Each number is 500 + 40 x the weight over its row's rms, rounded and kept within 0 to 999. Layers, rows and columns count from 0. Numbers have three digits each. The size before them is the row's rms in percent of the matrix's.

# layer 9 MLP up, 192x64, rms 0.279, rows 162-191, columns 0-63
107:463513470462495549509506495493518439470568474496492442542500456532494575554549469487569557549540479484485516503527515489468570530515503475506408498500463539528470524369541484563433473481527511
098:474433573444503433428525502467496474571555546539457535580403470538430515460551525531552474474497575510501514522482445477518533529468501497468559507495483484513502508509484474533467561505497446
095:458527447499483431492523474545460366495504486564555488545445497458515478491507506578508457504488553534571500478469534490503458560485467430474560487473519507507603488500481523527496481532473550
107:471462522440498496467488422488476466524482526535599459502455428512515471459513506501532448505502508492502523462487444475535530498405494539570564535406514506454489496486508473572518527396483502
118:475525467557418486452513528571526492545445524507438522463478486516507485509517456570467522475489506541543541551526494460455499509409452475518538458518445443502458430410544490437531467512474540
103:460523476531613478522554490491454507415550502462456524489501446518541504468577528525480502460471505479427561494501490445494522564443506495508468552476520535548459539486524563432460537567472486
118:505543505548516492470559490561515424494526499491466498537469457455528548525456480477483482489522525473424521369468500489495470514469510415459510542535517557458474579480481427518430445477502479
094:465536424522516485554538502502502513455529429468529396483496526543553460517567506515497488455450530521482531465508460412555463506444491530494446511432484543507476517447521496467465529430419528
105:506498495555512475480515467605484465500572503558538452473539482539461522486475483541487550491501562438594493527528535580484498517508596467548526545541507436515493489464488491473531477549575505
097:459555443492477534550493472483484442493464465537434501510464547498629500507499541515471506473501517428489511516608486444484511524487536515550424490544428551511481498460499551455543482542472497
098:503522518506460457510503492500516512516482467566525548585504534483512497443490400610478482503521558398508514503509492552520482516471507558522503415523499428466507542537514527413490507448457486
086:518626503483530504522457505457504517527526461517479466480422482535441453497554481458514551462450556486465548493484469527539481535506499454422428536484417482476464560551540489477446498500519452
101:472479482446459534466526474612487513529478556600507560495422414492532538490486509491518528534558452456493445474530508538506507505434520452548481510531498536505481558527519448549498548456516452
107:541505530434470513550446439552507533520485553551542507470503489538528499510497500490450513503479491429450600497529546536460527444491554472535564463496558478594563506494484442504420458514516517
103:485507534531546493452519471446537473434516487474509529552519473423486472520529529490505507503481521496404523490612504497477489565403482444462438590494564519530528537480431510470493493466477493
095:473462486441509563526532521459553515474524484511471505546564495502511514461460444542491485444534544397514524529527446525498504450413461431511498410483526440534509532462560507429499551499523526
112:517478540489491523423564576507488462551472460512478504522490486513452529492574500500454558472488538450497494436519569437497464498467479486573417485530476463520495457513563506533558522544469400
102:528611583551523552482518495508505476486538535520442444570530544497507495471496473477481513495521481424554531530545521529602470459515505460480492553459490434476516516486540509448514568428491520
118:503489502466479383519543512487559567489494469430495512546454451459561493524521475464543474439480467454515531513589464525472525528517483463497494451419515465441455540414460484520487510497516454
109:539587507499599499482511529493458471485567577483503526489555488480562460504537497531443459556479540513481494419549493440479549476482494445437525561484528514503514546501434471504418483462494471
089:472464525473488532529355508465444477474507519513521541478483482543550526467483533510546500536523423432420454418497488578545522440505527465485460474515483516523533532545479494487529468446525527
116:521609503487500420481540440566480440493487451458484536488500496475492518496480485519374460500517547442465519530489495515416432512445452449483477505521537521418511532534513513501509467472503465
095:581451585496480499543528507498505477529476469459466534512486557520540475586534502573466515547481522513531542534533459460460496455455542524516479550424505441586508546518532521414489462451504516
089:511542512515477521513496492555455486449533468468537443573512439496525497519527508544471476481450469472560583522579469477512475509486502495445457484416575573548538549512450405468500514478520463
108:480564472501506465578539498484491516515487534581502443536540538518517472493500506505508450490442519529525541424492485501444493512579486446542516513493527474508446471496572454551441459463367529
094:619591549523465508477516516525564474540548458493530489506492439439487546441437489504506507589421535544449504465527541564461496510476517504491484503476526457515456561499524507454498548499521498
103:548475517525500498482409521597491435510510518426520532502539459448458453549482496452465530500468488493542486486492482520486505521472531545557473515498431529488558565406450501446462465429527452
116:451538559466515478531418469481490486495521483579452524464539553539487525490568487546531525480421547487462519495491500417555448549459498493488386589501519518475535516473457468521491479518488472
113:529564516519501498551519505483447475508519402517509481485509467463504592505503497437499501517456529487423516511517463439543444519422550496496393558526585504522480535450511530527449534505504549
090:520431504444574482532487498478507532551591487463505484488498436523511564526485519493513486470565528470502487478467483458473504498506530395470490529476507401508516495551523514587574528414454502
# layer 9 MLP down (transposed), 192x64, rms 0.274, rows 162-191, columns 0-63
100:523522497537499479442500472469529519538527484474438493614457430397484467469464414414460495506525497528468602497503564479519533547446504497507491458478481534535502512536494528550490473472515504
100:485495471516472516494481502450505492498572529509535476477502465513526497497529560574559490438532567516522559573485472535562460475469462446503609522457562466536526490596549469548479472477545519
087:514481473594508476573439491496451545444484453519515465454473477466460514539466482538578484488497561451514603552519524555432456492556485530466478500516440511483492501482443494555516466518539555
097:490426497572491525486504596588488473487443493549509474475519570486485520516532499445481505587511505561541446509446466558474424513558551498503485493531467508453514544563489492450540456540514509
105:498569459528492484504494533460480432540445522546497510393465510508506507533470499546463488440438523486499539576526526498494557522475443513524554514544416466475500491421546473481477411557487528
096:513498480572522438498508412526489468475507509499561478489477467513556529454506527550489432500570552445491474528459511479463569520481514539445401551430520567505463477459454540474525503431492488
137:451540455502526506484472603495556540518498494478557557471618515548493469557549473502515456496454535461417556541483496525556505468475478485529503565498526449505476470486475497466466453542441538
093:411488475572513453496481501513472555487528420478595435480501512557462569490527504503493444493506553520467531460463554475533539535527448470499514519515497529535442431519527550534530495469572562
117:554530500499528430525551489501590557435511506457521475499485488453458456557488440536482506410519552501510592534475498490508529538482544459547471497510503451555535505499557497513505529433591535
089:472568532482510587501505462403487486467454540426524517521527541451461553507488457434534495543469512485530474499523564548495452474482521465429562492517510427421560544495476485536548497517524505
103:504557499472525451473485480556534501519480516579470510506497526427535507434544545506569491413488566559490477502543480563437477456530459568505497483482502485491486553538546543514616518466502487
096:537460516495509494431485500541459421525482447482537438543541491537538510502539492480538426471502508519568448587479459512545519501565506495540435471453507538579471477450436536478557532564503509
110:578497526565440483508515557501456478436542447478505470527494507523513498463464507518470535478557458532461447498501482483522544504503465536587502508512520463477521492412542543421611522581495527
117:514461502485456486519464541432509479482515454496480500484462554599477541489457518596530440476553470450522518450496489530446535474497505561455467451470509501523540475481423432538497560431551458
105:507479503465601469519490494490492449551471510451496453579510459538518476483541501549484490554430470461484498477509495437474555517477487492488454480591466423502489414476531511577450548495558460
088:453469416451452540535503408502510499505510522518460530563509521444433482592520506573544508504513535559526567449426477459477496493544530482520503485495568500507542468564502489515493439448475515
102:496484523560494468543500540560493541507469449518544516573451435519420549521497492510484458505537516490565485583543578514475462514454457469476531485503528475413490480514422560468519569463524475
113:454527533530589557493558527461423460476571510495578481481540572440545489469524512534495498576544575505520481473457496523446485455507555449497486499530456491489460524569528494493528504517539439
105:490502557581415452565534510526563552535516503522487562464482475474498530522522499512525513427461491495393546539464481482440521510542423502497511524474478481476467557466464476515579535496445458
101:494523517438515508534519583480493493511521474542518508590535486524508513496476518417500521486558500528532541530499489496427515533480496444526541548463475471534426482543482561546651546516514519
088:503514482524554484504560513477582526521537460475479497528505444462464473523478484557421524472463575571564564570515515454425489553491462485526540488476491485492520435453555494525526476579443503
124:472525487441410488485427550446531480494515444438509485451569529494493540492516498540523445496496483451500528501588571486485498486520501488532470538539573420513544511541539525459473474475509401
089:554523565515415435542481473478478442510513476401441543543447495497491513554469480527504481548507479526585555439513489449551586456467506518512520505489458483515496531541555515502490522499559554
081:544449519484496546517417445542498570489439486522553489497464474483512454457494555491430487542469426553528512472450456501467471502526486468502493511503574547540520576518503467602478531448500559
094:468413506556467460461516499513503538499444495465612460528525546552506463453530503460507530488494506493539400481552579535527495437498527571531448501507460475543480487514506569521505555499525450
089:470483473436486568504463496455451477450454534565538439587510530496507532481512512546493558502490534565537464499466453466559397477533485412553540468492527485474527470501511538486568462491499462
093:517607470545485560448486527544500501508508499480480521528516503580435508507533440490426482477540444552582483529526456516579476462505521531573502513505546449490491515462522519479482432517589493
136:510453492546540477554511471539487455545445510542480444549529505563503501499525448578483529469426511487592482534416492454478521513451547504484435561449464517526463464494464513480512576551515541
112:495478475469541478556495483531510488553491494484508479489519447531506519551581419652498483442479515459558538459478490432441558567510483466452461509500441479499484470555466519535499504497519473
091:527524515501418548530515516457434529495492542458486410473510547474522491502501499450529448475496467472468451521492529517520436518430471480541495544543575599457549501474480423508431452553474502